Weights of a small GPT-style language model, trained from scratch on English Wikipedia: 9 layers, learned positions.
Each number is 128 + 32 x the weight over its row's rms, rounded and kept within 0 to 255. Layers, rows and columns count from 0. Numbers have three digits each. The size before them is the row's rms in percent of the matrix's.

# down: layer 3 MLP down (transposed), 1280x320, rms 0.0448, rows 1067-1246, columns 64-95
# up: layer 3 MLP up, 1280x320, rms 0.0569, rows 1068-1247, columns 64-95
down1067 095:116097172152009116127127157141169110113103138117115085189125139099139135198170126120116147131106
up1068 109:084117078131147077158106112112119079137119087124150119170119208140134133118118130151095138056169
down1068 114:072070195121117131141167111120207141177081172139156128148138126116143121100141149044161134163107
up1069 082:143057126117117173095076148205121165062188136141138147096095166119151116101168138123104188128134
down1069 087:120165133110154173096137123116167096154091129170154168075135099151159132167100149117133133080151
up1070 103:033112141170097133120140108123148140126100151202134200169124127144145166131108093106147092162125
down1070 097:189197098090189126162125111121127110141143092102103115135118134142122127137131164139104173045128
up1071 097:105135140111174157137096126089142141136162123105146138152157133082130116133174071125192185095121
down1071 103:136167119132102143113128169048191120116158144112131122125211057065106133098074100106083108181130
up1072 096:109145143109181146178146129124132138108043128118134114157143140046088124129199133102165162113125
down1072 090:152087139121124085125174190137128061071197100128079122101151076060094144094157110107130110138138
up1073 115:111101152128150253122117132167071124095126119047173168125139136136113129104147128147089117108171
down1073 110:117090195095116124136163093136110219059164140110192104105083110111146120108185138111143155162161
up1074 087:111143106121207129138137109114140151154112099067157124121135127090157149103169130145129127087139
down1074 083:118076207091123095134115130175157158090060131158098145120158129177138129153106155125154101112109
up1075 094:056131150176175172173150149145105140108118112095164125191111097088111090076143112107155160098153
down1075 083:151141127186084141128135127101119111093115136132105113097145125143130123176110097166087150104084
up1076 096:112150144096148182110115137189089176102169091076109189187129169116110105154165163093151122111103
down1076 080:157076133133091153184130132202097171127102109126111171120077113144096125180142156097118136085170
up1077 106:168136142064140140137174168137100121108163123142119174139167127133126139131180123128147149143110
down1077 102:124120156183058149081175108128093092154127149164216148152151169065113114180075118131143118141174
up1078 106:108081152127120111116128068119158111141131081066150155097127111139095134116141131195127113144192
down1078 091:143101109103117143141135063147127118105106171091102086090130094146175116157100093138126118163091
up1079 092:106139177159173155146083121161139166090082126113090136158072128130065166133139190194136124071191
down1079 105:123159144044117159095179154177106092132143139133190139202201159133154107097217116123114137101152
up1080 124:188052127170178121101123172147128151039189073161125192152119180106122136110148180157151119125106
down1080 130:133117118129143129164156145106136137127134140130137147124179094088113125144072164168150038140067
up1081 081:103079117157135087114122045115118103104107110152113153096126122164125149144143152227181102099170
down1081 083:109128142130147140069132125172161125123198131115080144146148136064113122121158110071116134167096
up1082 096:146091072152141127154133119130105135097069073106126170153150152128130142087139156176139141134197
down1082 113:163163147139178148173084134086154111157094045088070087152092136135119170101140105120127138138129
up1083 102:044087123138139095137108041146094163107172068080129101193189101092143098110105141119098119156130
down1083 089:146123034097101042147177105143140148083106127187115128090098147090132116173092118080111116152109
up1084 116:109093191152146150130045147120141108087110108086139169131155148140098100108125138144161184099170
down1084 119:150044165130144138124088160123079156124103141090128156118128080119138134148118099170093127121128
up1085 099:096091100146152223091128113168127064123139128125094168187169130159098120121085121121122077092104
down1085 098:165104121112166110222112193144093177107123110164129103189152155162182125130146179154186121137152
up1086 113:086109108172120088097142152101155116108116046117117139207113137131053111179133125163193115141130
down1086 104:205135116141121160098179105162119140132145123100151128130093149155079130123135128158150109157127
up1087 103:139161129168131134160112041116096161131166092118082107152187117092101116126115113138175120138080
down1087 100:122132106132056089136195074163160141095136099113174156093102126108130116105156154095125115098109
up1088 100:170067114145169074137123097115087124124119053131182097155087131135122163124133112151116126170122
down1088 107:134143083123089080158181082125128145142059114108144134169154092115180119167092104196102129103175
up1089 128:120092098125130097141149200122191119065109052076147170163170177085119135116170141127167184053142
down1089 143:184093092108112139156078132065084133104147124089079184128170133103121138140101125147154114210158
up1090 115:134095210142197126091127126126081150118188082083133142146095216131118138076157164178113099132128
down1090 136:113204096156073171087133138192155159142043159213137147108148027107102105164119190114155182123126
up1091 118:095085137098187139110119069149095133109125133103142102178125196096085122170209138141146090123108
down1091 101:153179095135132147142150132136107135138123105074104139120054137113182128121153101101104139107112
up1092 114:091094087125118190174117070135153121111127113138128141163135143122100115104170128084102158146152
down1092 114:138151101128130193096139168113129109066117144168143164160180148115129142154158078122130132074161
up1093 104:077092180110130123148105136160166141091134092058154131113112163093124124136159161141122110146159
down1093 096:147132127159140136137127185140152118193099170141145149097100134098169040158148111096083123153137
up1094 106:100102117125131125128101129141103137135065081068105155142158164115048133076173092149154115083126
down1094 104:148143158098065135192088172142142167110118103162107203126072087146141115156093143120156191170129
up1095 100:161107141129134170161145144143154148119141101115183137169141159091070140162118110154140177116188
down1095 112:056112072087113110138063089098169098101095111123141119163076131130115177143093071073161120143210
up1096 128:066093123118157112146093197144105112075168086008114149153200164072106132169185101139130135138090
down1096 124:162117179115146130119135122114079104109156084116123110102173079160111091168084126127179104123176
up1097 096:124109135143151166121132146132096169127211118133221158182114184121081152119148132118138130088146
down1097 104:154143090140071120135160131109138068168134116106124150190099116096109175086077111124082125175184
up1098 089:114124111105130110101128133152084174088100067135144157152133219111111107114181121167150076078146
down1098 086:122130157144146117135132111139113171098205136137128109121148085123131140099110110156142165159114
up1099 112:118139142045122157148146125203167100087115154128111168157112181166125117122160156118144167172154
down1099 116:107131085156131134130144124122127197170149115143155077121138189135145112147165146120198100128121
up1100 095:152146102105138183165111105172128119141109150133131211145152134140141153083126152131138095106141
down1100 091:138149085159082134101156139147126125132161185171136126101120142134158113160137132122156205102121
up1101 115:062103115117166132112103099113077133143120071115157135166155152120113134184210178132097146099170
down1101 104:078088113099076136130111158118124133070112150168142110195130104139080096128133113131092082130102
up1102 112:162130157130080107112101132136132137090164127117104198149103144120141141157132155158119115049149
down1102 115:119149122117145173134141149119098124098070134111092160090142114190102141152152060134141182097124
up1103 111:133151141194212177150145156110089118176067131116118109114143146103129121082137147129156100143089
down1103 096:124099093143108088150133154153117138135089184184136145098128091085200128141123086141134177149140
up1104 115:112114126162140093116089076137124126133069099106072145182133193142091118095170149179130120141135
down1104 114:099131133128131108148115161134142137100047125116097182103163128080191131134143115117172099074085
up1105 103:156072154121224146184122069114089136105175091105146141118117125124112117142140117113132099178117
down1105 126:133115103118177102156158089143146150104209083109091128143118150143083108080169132216148160118137
up1106 103:140151146111101159173167122125116101151132124081128144154101161157124151073132133149147161135151
down1106 110:085107137133138108124118171135173161106125157156147093089153092115059117152108102149166123133144
up1107 106:104099115141161092119123117157112105147099084119156118147156143132126139133115135192189166095126
down1107 116:085142150170097101161126104118162090158140110151131154091139090139176127094122143152053158068192
up1108 094:163153184121125125152157129223081157139147146098132155153100109127113113101115157126135146138187
down1108 089:086195091092086162098167163145137104090157154203147140125131090146130119144169110133162111064120
up1109 127:124081099145115166080031130155114165135087124143117128126131159075128121092172109141218055101074
down1109 116:176107142066158139117103123162181155088121129089163154081104116118127119130130126110058152174190
up1110 110:093092150107163120143115145112122106122147133070166088120165170076099095145186103136209181109156
down1110 098:125109108136114147130133044143066158121135129111125106115089115107130133067089140183106069159178
up1111 109:103078204229162163146129165118093151126141110131087132116197150103111138117172147129142118123189
down1111 113:091125138082114110116096129102114039141082089146135099088136155076172134083082142164143136088129
up1112 098:123092139113115127131154121126123157112086088145200148137113142101089092128130124136201118066184
down1112 115:165105124155097092146179136145110172110143087135146120123107156114102111113181122116175157093141
up1113 102:102103140059130080154092101116087175117142054064136128135151168097079132099139135169126080108174
down1113 110:187132114087124136095128157127131186114030153076164149202170118150169138170166134130146061153113
up1114 101:181089176205151120174132128155084121131180105068159093071122110075079097064095179141148065140150
down1114 104:195093164127084164121119156094099166111122189120163146135162079140124131105134123069090155113114
up1115 108:076056138086156135129102147116086186108173109076095155157135147121107118161153117159160117122151
down1115 101:168168107055153107175082084117173103155090089147097130151166086186128122130132103136163114184047
up1116 113:058069095141177158114131128117145097150101105133144139168169110093108135094164146170151082148096
down1116 106:109120122162182141114116133125172138154184149138113106141135119177118121122114174162163046179215
up1117 074:181119126118086141110119176178117105063142128204139139161144117156062133159118105156101099099210
down1117 080:136174133137205183116062068182121124189084095112097130123141125131092139103155186142152138148071
up1118 087:137099102071125162162183156136119121098133136115166142143077153140123154146177116121112126136114
down1118 089:075156137134131153076161148156110155085161113153118103156221161104189134147133120166106148135147
up1119 101:083120138114175110149102090186151113188103170127134145135183144177133102137135155174157111087167
down1119 086:105115120106128204116137151107119091175106129115134111088143087112160127099136154141110082167152
up1120 106:103150144111146116153152173150142121071156099101158132160070148167068134125136113149144168132142
down1120 104:118112117159132118151162160141097067138205119178119154137124141139121120165091140136082085174081
up1121 101:064135118135163099132148108101126149073097108113093100155161133107128125135177159220222137172157
down1121 106:107148071071099110121084113184163140107138135185089152144146096110112130159125099093126142130064
up1122 108:123133136134164130121178122122125128117164130128181115129134144070066153126132121140159131130116
down1122 098:087155134151189079111146103141121159114190187171144080153142103091114136160126056144217124126116
up1123 107:155051125122168108144173165131162110118123094119176150170181180052148114103151137099111130096133
down1123 103:139164106170153065132144146150124145148112124110147101183156106071178112130153128104076118049132
up1124 090:090137168109159119108104164078123139129138121132154140123129180052115107156163095163167138077095
down1124 096:164144134097095139119091096130127086168074101128077101128093099115118128118144128148107096161121
up1125 081:036132146138134131118060081115170128087101106175123128113128154118114124129146130162191159153095
down1125 088:151102093113093120099174177142128130137207154055112184092170088150116137144143106200115167137192
up1126 100:123092133154177097102095128092065125155122082154119114170164134098089143132155152116195159127154
down1126 079:087118085168110081103152166116110089078137147120107161126092115075099131076137090080124095128179
up1127 091:174102152131127175141127143121151130096088095081130151198065124120147109170117152171157171099139
down1127 062:183122096114108103092103139121201146157130120106114128103133114136086197134085101120202113157183
up1128 105:110078094164122084136085128096136112137098105178106136188170125097153106130141139182178113098153
down1128 106:085122070118105127141177077139101167122154095167182113108136026101073143157156131114211138147151
up1129 100:167109174139153151173166198137134127088092091127199173168118156117119125120127155175103126091145
down1129 099:102130160137132159125076114152128149172078136160117132137112142114115089166191072107161120117093
up1130 118:162105123110144136112109172138083205120233095114162117119084199135106116101154123136128074132215
down1130 112:146117115086074172101148150134107116107135084068108108125112101081081130134137107156156115160045
up1131 092:175098092063136118113113189135063148102101084111176170154134159133130130153152116109132134184084
down1131 090:140151057130118102125169081166158163103143134136162074162103164053131116149145148113197141088068
up1132 119:128123149109206141105116120083101103085185102066150119148145147140099124152181096123155153079110
down1132 125:160096114098095106137165170081095117170151105105113155148158132067111124096155064160052101156064
up1133 112:099079138107180113136092090105094182118088042061149138180137210080119098121174123143180128125158
down1133 111:122102124150102087115082119099099173108132181108061120056153154072117147099110139174151117103148
up1134 072:147114071152124129120128145054169099142148079111168113106078119102153112170109114159126195110136
down1134 065:151099131166152130113162146137091075123129197094093102148186119131090126136154069095153122115116
up1135 095:110144118135148117207062070112134116093080116106133108164078140152097118114143147173124171134154
down1135 133:140170090112107160108114073164086132156117099140133109174166133204160074148196040139110140107106
up1136 099:066096191129103102157150117091098129165111090132133120139142162156158121162154137196104137134080
down1136 090:102138168085179137138097133159129132105110135139164144123151160142101134142103116098152062110138
up1137 107:160039151112157112079106100115118071141169121104130165107174106104136152043125140193084105106125
down1137 094:128089122108108113093144130072106070193136129142171120168112121150133115049081108185098104171094
up1138 092:146076112159149160149142153157128154127137102142172200172105170168114110139113145137093151114165
down1138 096:127122134160122150162057125152134085172116115175122140133114153080087136188143102128227117178133
up1139 086:100129161085095173162160083174155108146105121141134151123072162134135135123101161167198133074180
down1139 092:130137097169162071117163092170082117119144165099119143139149117128140130151132148162119129040141
up1140 096:102153106077113130111192141155115133065118128065125136154108133073065115053140141117104125093207
down1140 107:116104103140090090147111105132103097091135102082123140090139155137128140093108145184025137105160
up1141 099:049075173101120123119106149119120117080100085094101135126152191161120140135159126195179104059179
down1141 090:067184121164167121082116111122161183160099122164134145139101134092171117142145144118126080080054
up1142 097:148119141153156167164107115148100186113167130082125102134172168104057117115162113128156150144159
down1142 095:143106101053186145119135131119149115153106131124115122134143141140155117136127139137177093211107
up1143 095:106148177082122101156093079125131160107149081161097136126179119102027111103191141121220155179095
down1143 088:090182187183096150159114158096086129098147180142180177061127181095132137120125091079071093115131
up1144 102:181066106106165119100097135104118112122149074133101146151110165048137119120178100156186185064075
down1144 102:109100095186100092163199101101152093168138192206123091122102139080117128104144087092107154100144
up1145 101:126107121129120144186077087098164113137103059134171148162130138149124103179146130160173189112094
down1145 107:113134085135115089149194063128148138169101123158139165114162152074106120117124136108134093146153
up1146 112:163085212160129136171068181114159115108142095136195091149134178034099091204156133131221169083155
down1146 108:114149129118123123136121143135166133061091143130151154147163099141153131132145105152168152162107
up1147 097:074102087139135171164124085114113139110151139152157180141117137129068144141129134175119128158129
down1147 095:126113147115084057163140198126121092117080117040129126121069093163129130129107122135135061133129
up1148 095:163136097189155082130103092209130106182173115109120098121137149165085109192121109146184082070131
down1148 095:096170163144109151187177063138146186125145123124099212167136083129126129063081117129079151145120
up1149 089:133093099089114139109057111127204108100028124145103133129125121176114116149146131188098141135146
down1149 084:126122123180138098112122097119157115192124128149103119124077175109150137193108124146151087124181
up1150 100:133112106154154156141140115115128184096094112081082150165156117126125125153184180175171079124147
down1150 102:140141108114095156141092114147141175095186168194043129131098127087171118143111122069105089124147
up1151 113:074086060124167111098107136093106143064140012105153169165122227149094098133180146174167138129149
down1151 124:114109079170178182081157116127110066159153176090087114123163133113118153121103112147166100137118
up1152 090:128123082146199144151116101135108081140179121159149107093183161152146115091166107112132116089200
down1152 097:118099107113110108127108140130101153113176147082154089093077093136156132117104116202126124147110
up1153 098:063121151150186157207114116134123118099055125142088126136054163100095145110150174120162147133153
down1153 113:152163133119146116122092085222107145155110156154118134153094126147108078150203136131184154075140
up1154 096:087123117086186096156211151107136127101095113123233143151157118138112128099154119127077115127171
down1154 106:150114131155135115115048046136100062134142115142041091109158134124131129128084137152198143103101
up1155 110:159116087115180177102120157158181137142089157149118180155143113129121110061120116089144132110157
down1155 104:085145129110085128130166105081163084104133132150125097127117133160150126166155116169088162145134
up1156 102:144147099124191094147127194112085127130127118128150144132117166107091136125106100160127173115115
down1156 101:108149099147073098212066099108133148129123103143086127122137127149110128158142131133097131152087
up1157 076:106084161134140171183084124086100112172155106059102124103102126124132105086084082131126133124123
down1157 072:123125114180105104163157158095165131135124172135108119149138060128124159072119091132107118124110
up1158 074:102168184136131122151090154129121134156146094154102120176113179126106172174119171160147131106145
down1158 086:170103151095132118155122125154073131111147130147132124119092186076085127171146183124163119117058
up1159 095:124101154153144165115111141103147164100152095139163134154119124097094073071125184137114146127144
down1159 064:116135085124174135111140119069126097188015128119135127137102170160062214130119099144184164201190
up1160 113:094070120105220104171138092134089153130109084094101141134143117098128116151136119202153153163121
down1160 119:117132134112114143128120142104176157172123144133133119148125141133085103114134047146133106114092
up1161 093:098074136101131096146123171174144107079118109120191150147100124113100127154118162162085153109124
down1161 080:166090106096151132081124183146128150107119141161125095106064101108114141104088134142132125106138
up1162 105:112066131144151142167151098124110128157068079092127109141142170133099111100126137152163107068137
down1162 101:140184166124109119123220158086123183142105153131143084116130150169143123085152152142157101145150
up1163 099:139113131213189190160161131132159113120172085149081139131112134122125111137125172163129163093145
down1163 087:190173081138095123160115103104196096145166071130103142140079084110144129141128130123117158107193
up1164 094:112106124084118146152169110113185116111227156141136159130141122145159130130191103148133186138110
down1164 095:189162138140138069106082121131163124143086146098091158151108107145118132135055162108077084159141
up1165 109:153074131111178141140171096146078147108090058116078161157178146157121111077151151154119194128113
down1165 104:134159152111138094157074188146137067125101162119125141158172105099147126119101147125151111136138
up1166 107:192106076088135133118073099145132117156094119137129184156176171132062145147141118104173142141109
down1166 096:114142171140152173122125154125105127113112110084169108162120107074053120136161091105096115136126
up1167 093:115114137086126119163104035135096116161111115129131117115139114106074149068127105189129095144171
down1167 097:114165119210161148115137116096112085133208110131142130105109131118123123141139181099064112121137
up1168 091:144133103187101089170060132143155130110143148100108163092156114114144144112128121177122112127122
down1168 082:138120118097118117113163184109128109141183158135156122121089132119162128152133140137091136115191
up1169 069:118127167121122130106108147170072126104197095072098174151194166164098120114181147101128189127189
down1169 084:153103137118124126125098103199073100161094135163148115124125153141149127115144151139084132054071
up1170 081:150101160065093141138089124157131138157139117171134152173165119102157096155104158198161180134136
down1170 095:116177119160154126119116084104148110138133175101113139125126177128130139179091184145092149078112
up1171 102:070091115176168170088162135097130105098136103120138190143084137115101132109137123134149088105105
down1171 103:166108084188182089150119152147164115150123136138115154168155140152173110123125126138127143138091
up1172 107:128025140084162115114045117096155110110105091093182112074135158126096128133143129208185134074119
down1172 104:112113087146083121129127211175082141115103189163128112146132150142147133100092088179127126091058
up1173 110:100120124126143139178037065198123107134103067092070134133126101109125115153120159170175106070117
down1173 103:177071072110201133144180106155148073104129124094128144116103147073100138111095113189163132077075
up1174 113:132080100162136080153136165121123109116126149103124086133154122053150142107168132128178120119173
down1174 110:118156140115099076143160163123197133142027095156162118141111141170106127107150083108138150085086
up1175 103:189151156170138126138120111164165112129152144078114126140121150085110133155094126140148173078108
down1175 099:097129139162121162128145192154098141115178131117165056100159168132135120125112089149166155160073
up1176 117:096078101158133143160119115117101129119182124079125112149140175148140121069111123115207095070149
down1176 092:106069122121089166064107099108126086142177081139096137126169129141087137122157127113163078166069
up1177 101:078122152138170138131153147170137142130099067114153185191095148116113154186137180157141134101154
down1177 082:116093098085110107147135159041168155114132121140119131136123129064118168088086164170130111116151
up1178 084:118105112108157146121128119122151153169117126106153149149184117092148132125114121101144060159135
down1178 096:115134133152101081107113123158115041156109128090124097174137117122178134120107067157147083123153
up1179 107:101060096121154157110095117162084161115105077129157142213149160134146132211159141148149144127148
down1179 095:146066163108149118176120144144089119122137118176201127148118194086124140153115129097136139105149
up1180 091:114099152183142155107119128146118085138171126106130105147200098088113138170173197121189127093174
down1180 079:071128135137093109109122142101114165149152136082181102080144127163095140150099104130159144103131
up1181 089:112130147121156168126149093140139138068151116081135142175098160110096135090176144200132167096183
down1181 111:147118119146134111144104107068185123107108162078139164150142077123097143103091098179191173146178
up1182 110:121137136112115115134062105109151164126078126079094106126131149195127133158149160145227077122065
down1182 103:071143164087112097108109134137119101098133067112168074143115194137111133132115153134085098098141
up1183 103:118132109048116150207106077112084165141073104171107122158057190129146136169143078129195118127140
down1183 106:086091056095059052105159110103134091089166109127108142145098150090079124129108105162165146121140
up1184 093:148121167158132062135144166118088119116155152141132157133160098126079095146159119137116068095136
down1184 084:165173092134155111151111125078141067112195123161127116143127135099129141158141137122190157076123
up1185 110:081170141177157160138185092134121142154167073069150151156109109119114134109113155168098090103135
down1185 115:142140123087146105146161124113097135124128090115177114181145107115167108070102156143116152105200
up1186 098:106131106134164109113122145097125184107123083075144126143105189099113123124177082112100171169146
down1186 114:103118082128061149107168162210153135083055131107123129115116122104084105091137169089144129125140
up1187 101:106178151159144179154127151125157171072144120102113207142082132116114123130132131105143158101124
down1187 087:139126151050123134151087118142139098141169144126102185147050112143095093190102122090150109139161
up1188 092:127088137133168205139136167128113102143170093075124146108138153102111121087115146140131138140115
down1188 079:109069175186097162108127095138142125141187124137132108126144106138130107164048116076156126157106
up1189 082:155162139127170194173088167159094122118118143146182136188086117130124111201164177133143156066124
down1189 075:091163169115128085171194106145065146118172124120141160096090146122141126093066130156150121095121
up1190 092:090131167179150178085145092118054088118149115124155154168149177058097111116160151108194065119132
down1190 076:122187116121046159136121091186114108132202135080142129101130125158122082154076168133138092170192
up1191 091:147103187095153112112060186105139130154122133171121115122161144111119136100127106114119150158068
down1191 080:131087141146089086107176142170089146125116102072109149133146097098116118104080119058162073183118
up1192 098:084162164167106110123089141129122111082143084142093116141084120110055104150141144167240190167155
down1192 095:058099107143133128188098116120155155066119120123182150161056196160147132171181119134135134128148
up1193 114:122050092048147190098137164143146123095073120130180179149163159127132145133169162153143138097122
down1193 112:093128151081123076169181139160153131181127115135181151138159093114148117165136103097105097110138
up1194 099:121138094115176138113102119109135161149079069135152163133096143125120113127133120182184166137162
down1194 099:091107103143148132184094089143140129142133131096116115081089081131136137123102118150069142113164
up1195 089:086127135179137143120162179125085195091150158073128133164126137138086107155162139159094110091224
down1195 099:153170124138133118125114145143111157082153129092114189153159101136119133150144168136104100133114
up1196 105:103089104151157102153176118119105116074194080016210124118163150151150140132132116155137102107154
down1196 105:134096120060147156153133107118170076152112083156147144134110128087170114145088110181179103126109
up1197 115:150098106154138124112115103165114123137160144148151174166155128132163144123112152119142119092177
down1197 104:141137188118150134092078105170135138116131112152109101072119136165109121161157076155135155120119
up1198 116:131089161150135158174065086124100137107137076083108159100151183062111120174155163141254177071132
down1198 103:184115115159125089120115111099116159032188140107138083189143149172106118098084176200117125131086
up1199 102:092144091092141099081199197100130088130160164179215147151128133106154151104146135081087155152186
down1199 096:202122107076127103180070173086116099158072081131123168095114111122098130081135177175102093187119
up1200 100:151130115132111121135053084153182136132159126115140167174117146110087092141142143135196146119151
down1200 112:129093077159138137167148141104147155167150128049107142106154127161102136119127144119055116112160
up1201 100:138094159161148120125140109130092124114158105147120164147185165106114123141151162123159078106091
down1201 091:133183097049079092128143131146144143149092083159143115109140106139094098198148105108116178119107
up1202 096:150127147128145146142156128131154147122183148110164157147170083180139099151107180156163157124165
down1202 105:122147145141136137196121137137115102094134199078147133079089141124111168113146124090124114108125
up1203 084:116131123084106199176132112132136144146129119117133143115157089081127122062199153172129151152134
down1203 086:164082178151120134083098148081150122121140158138103128132172133161067139179172148145062079129166
up1204 100:119102139117147117170084091110138126160132083117158157163086179086057122129149179118152178148134
down1204 110:149131120138155155173156176104131077128174147097140176111145127119128154093112096150129142134182
up1205 100:114123083210122119081152214109053170123170094108139102103118155128128109095136147142124073146189
down1205 090:168078062127089094152091128091158083115118120158097148080159106131127135169142129127110123087180
up1206 107:130079113119153106156105114116055158097130096099125122159097151104117116063136113123119098151160
down1206 108:180148126130134151125180091133111150152162165153142178141125097113089140097078159135034158131114
up1207 107:142104137160119141095079128126114125128089130086125126165160125172102148102104154161116108106125
down1207 095:067150146161152075117093050116183097138114157099116099155191130101133122160109110088086151099102
up1208 095:125112120127188145119093091108161138108092031100166214190114182085138149127142110141122150087104
down1208 076:141113098138195120085138094084180103166119142135118150114152121125134137148085168094129153134114
up1209 090:117131108126215131120170144134149105101101106104167115204121119150138143177106158165133088098203
down1209 078:141124219156141105121138113187108149132115122145116100104099137090204130078145111094065119180061
up1210 111:126157154160167116184101140119117164172097110096149099138112116096096127120151103166238144104131
down1210 111:110160155064113130181147158058065102071089164094115095147150127129109117098147124182080172148142
up1211 106:177094086197166112120163180143109130136089097121142133133154163090104143147110115154179127040116
down1211 107:141115152043153122120125106140113178110106147102122109165129097153103122074142130076140131177176
up1212 091:114162120179121199134195047100132108120127121108131175108108131100100158164144114149140076155169
down1212 087:085173200129045140136132176111119119041146132121120149127089117160162139134152119114147193152105
up1213 110:148150070163109149146209185140131093158127137125121113103118143121109094089118140144199128069153
down1213 117:109179132111125111127124131144151169136121128167090132177130089195094126054156069144148134156081
up1214 092:188141140087152153123150137147128170139069145144164191180098099087161096113143147091145138135106
down1214 089:150127107097082167119082147152102105122138174147098180100091135124097128094111130067076130073125
up1215 110:123100181144200149143104149098110168123104105093187155099127129161102104166180126122105144067152
down1215 125:125109119118123113123118094125110113120149166076117123113164124151136128135125136115142121131175
up1216 107:173116147049124123100159173107072170065111084113089153159131120082128151047204118144145131145124
down1216 111:151075109142104146117136176094174107153105149101106088116133101141188120112160084141157136109102
up1217 108:155137133102127095160119107154137107126105112067100116140141120142126116074125144142208165105113
down1217 105:104209114137151118164099096093163174142140129154088077159127131056123120123143073112195171147124
up1218 080:082131138083126168108103104175110165104080137129095160173102182105115113151230169120219139109104
down1218 069:119194088143161118100082128188098094158099205161099132139162095124080095115151094150074128085088
up1219 090:042146107136127113118095115100152132124137135101105151141204164066133109147137090111107113067161
down1219 089:185147104139100092140162123150157122131100128181123167098041132078173141125118152107117178146123
up1220 131:106016118084149130138131119103138103050094066111118179148167143081156126128199160137142176129125
down1220 134:120160087136151133151155085142142099152173107058187122108106094195148152118129148022079140153207
up1221 090:125112088090153129120185132101153104128107120104218112188162080128153116159152130156136166093148
down1221 096:113122146143142129094038117169115188156098153159109097065115123107115138101119130025079115138078
up1222 124:156148145134104127188105121132098144137141099081107120134181128086091122112123108161124153054105
down1222 129:095128114109139096149124116149129122176152097211146132212159098114069121089152098092149069130139
up1223 096:122075106150130115255179163125137155080149137098173131139109130106165132157147137136138142116177
down1223 108:128127059114148140092059152132127149119102143164151150110158118119086129115120109042126132181124
up1224 111:112063084199169118156127089099098090122169082156151192139124167116129120160149133146186122105168
down1224 104:133129170188089208095127103161171101223131145120131111129155076078105130124147096099128177160103
up1225 105:115122112191151113173115088117126175124112126171129129092095151101084132192149119218191120106144
down1225 115:153133115133150153126076125128165180087171117098120130082073100122094117165105110079082178166144
up1226 112:150140147187130142113152096142141131111061140113148126154116140056131128112125133147098144066142
down1226 097:131165084169086119184165096109115113094138131172146121118092102107159121157117079160090111102154
up1227 108:139093136147193148111093160103110101108090084091140135139194136140149092099138111198197172078114
down1227 103:113090137134144130116213132123096147153083137083156142109158126145150121135125122096155161152112
up1228 113:145107173151162157105108125111099160102148124153170144122108171141063123113105136188137085095128
down1228 099:151121130210184134118197106126167169112081098173150138094141118165120112094104056178130119109181
up1229 076:139063095167106082081105160137055167137135129137138148136159126140073124142123123143132062117135
down1229 091:128149154133200129106102098182071085102119132120109128201140157104130115146194158131076167124115
up1230 095:082131085126109113115176137126162113108111087164133195142157115171151152093115113194183137113177
down1230 107:138196094139150172096158093078115075178141110125070146093117089156116145109095124107152158115185
up1231 103:052041109120195126171152140150130150081142120153153119165135132159070112129168105146123065124147
down1231 091:141117168148145124167159078147085102130108164084089104112164207172125135125103155111137139136115
up1232 119:114106088069184151131082078166120147071110115053104149162151164114137120096127107125179128125137
down1232 121:141117082130144058123150056136165112100153129115162105115094105120152140156134110179113123106095
up1233 097:146093121178148146173111134147137179088092143100153159153116127106118144152160151116124084107119
down1233 078:139121126204104158101116114127080123126110215142113177143130194174147142153107177075141099090158
up1234 072:158110110136093140131153123126159135145111087164192113171112157072150130114124149104133160142115
down1234 087:088162057105169104157101106153105144163162123156156132173177131162126124117162164121117108109132
up1235 112:124126188144128175135114145144103124150171129128110123135155094094063106080135149184170140113162
down1235 120:120130144156142095122153179110146163123120116120199160134185115074137121119130171098155125115135
up1236 079:142055124114138154187118150163093095143132102121094176184141110123152096068139118173101129155138
down1236 078:141108189140142165131158202140128118150127151141134144104144124129136140090130121074093130096128
up1237 094:148134126097104094084108145126095142136123120134148142149145183166140185144155123115141104143131
down1237 078:189211197100133077143117103182134156066158171148124162159188083144147157115120068169129148074149
up1238 090:142115099167100195094083119211115179092118142119175142202122145148159125115203143178138117063123
down1238 071:102084143132132121135095089171135122143142122124116111120151096206142128131202141148117095134125
up1239 089:136107126124166121167159133129133173071155095078104168167110122140138153159153158165165196079160
down1239 099:148121092133138107166122114111153161111129110102154172115121156125139144119125157125191150148187
up1240 106:162076107139110120167075109109142099123088124171097138119151126150132138106114110183202113106154
down1240 099:128124084139133132123149155103094145189145115151165124138123155092137123140103074113125098111156
up1241 097:139104181112141194115125096137183108127092139099215155170155112159144130112152070145122122137097
down1241 098:136110126158085082142092079133148108097112127111088156094142100095112134166139087111144136167107
up1242 111:068129095116176088067115092079132121124138107104166121110135151125134141127151113143147116158173
down1242 091:081097135110138160132094168161164159087090132130125148120136088075101124062112107151115134099078
up1243 098:171075152108183175136114186111105185049128035061152139147124194125091137155171095143106135110143
down1243 095:078180116079108058128204130156162076133125155125115138086157154093145121171095114102158111138059
up1244 104:154125115116179140119091133091149100111165092138119196151120153139090130133175114122107121093099
down1244 093:093154124080163084135175112092127105131141131182120142092168083180104106139132143125150161107066
up1245 111:114085111120145162164110162128110144086099106097149158147128122134101132164116153169150143100139
down1245 105:134168103182097146168136095109139172104168098139189161159086128171138135086111122167120165128129
up1246 112:117082096140153158149131160105172081119100135129202178151172130122125114115145097140113142113122
down1246 109:111138113134143110115144143077102113154102136135189093138149084095105147126180109132174159127076
up1247 101:101192136206129132228111047157153133130134120132145114170065139115050150152126128177223122155154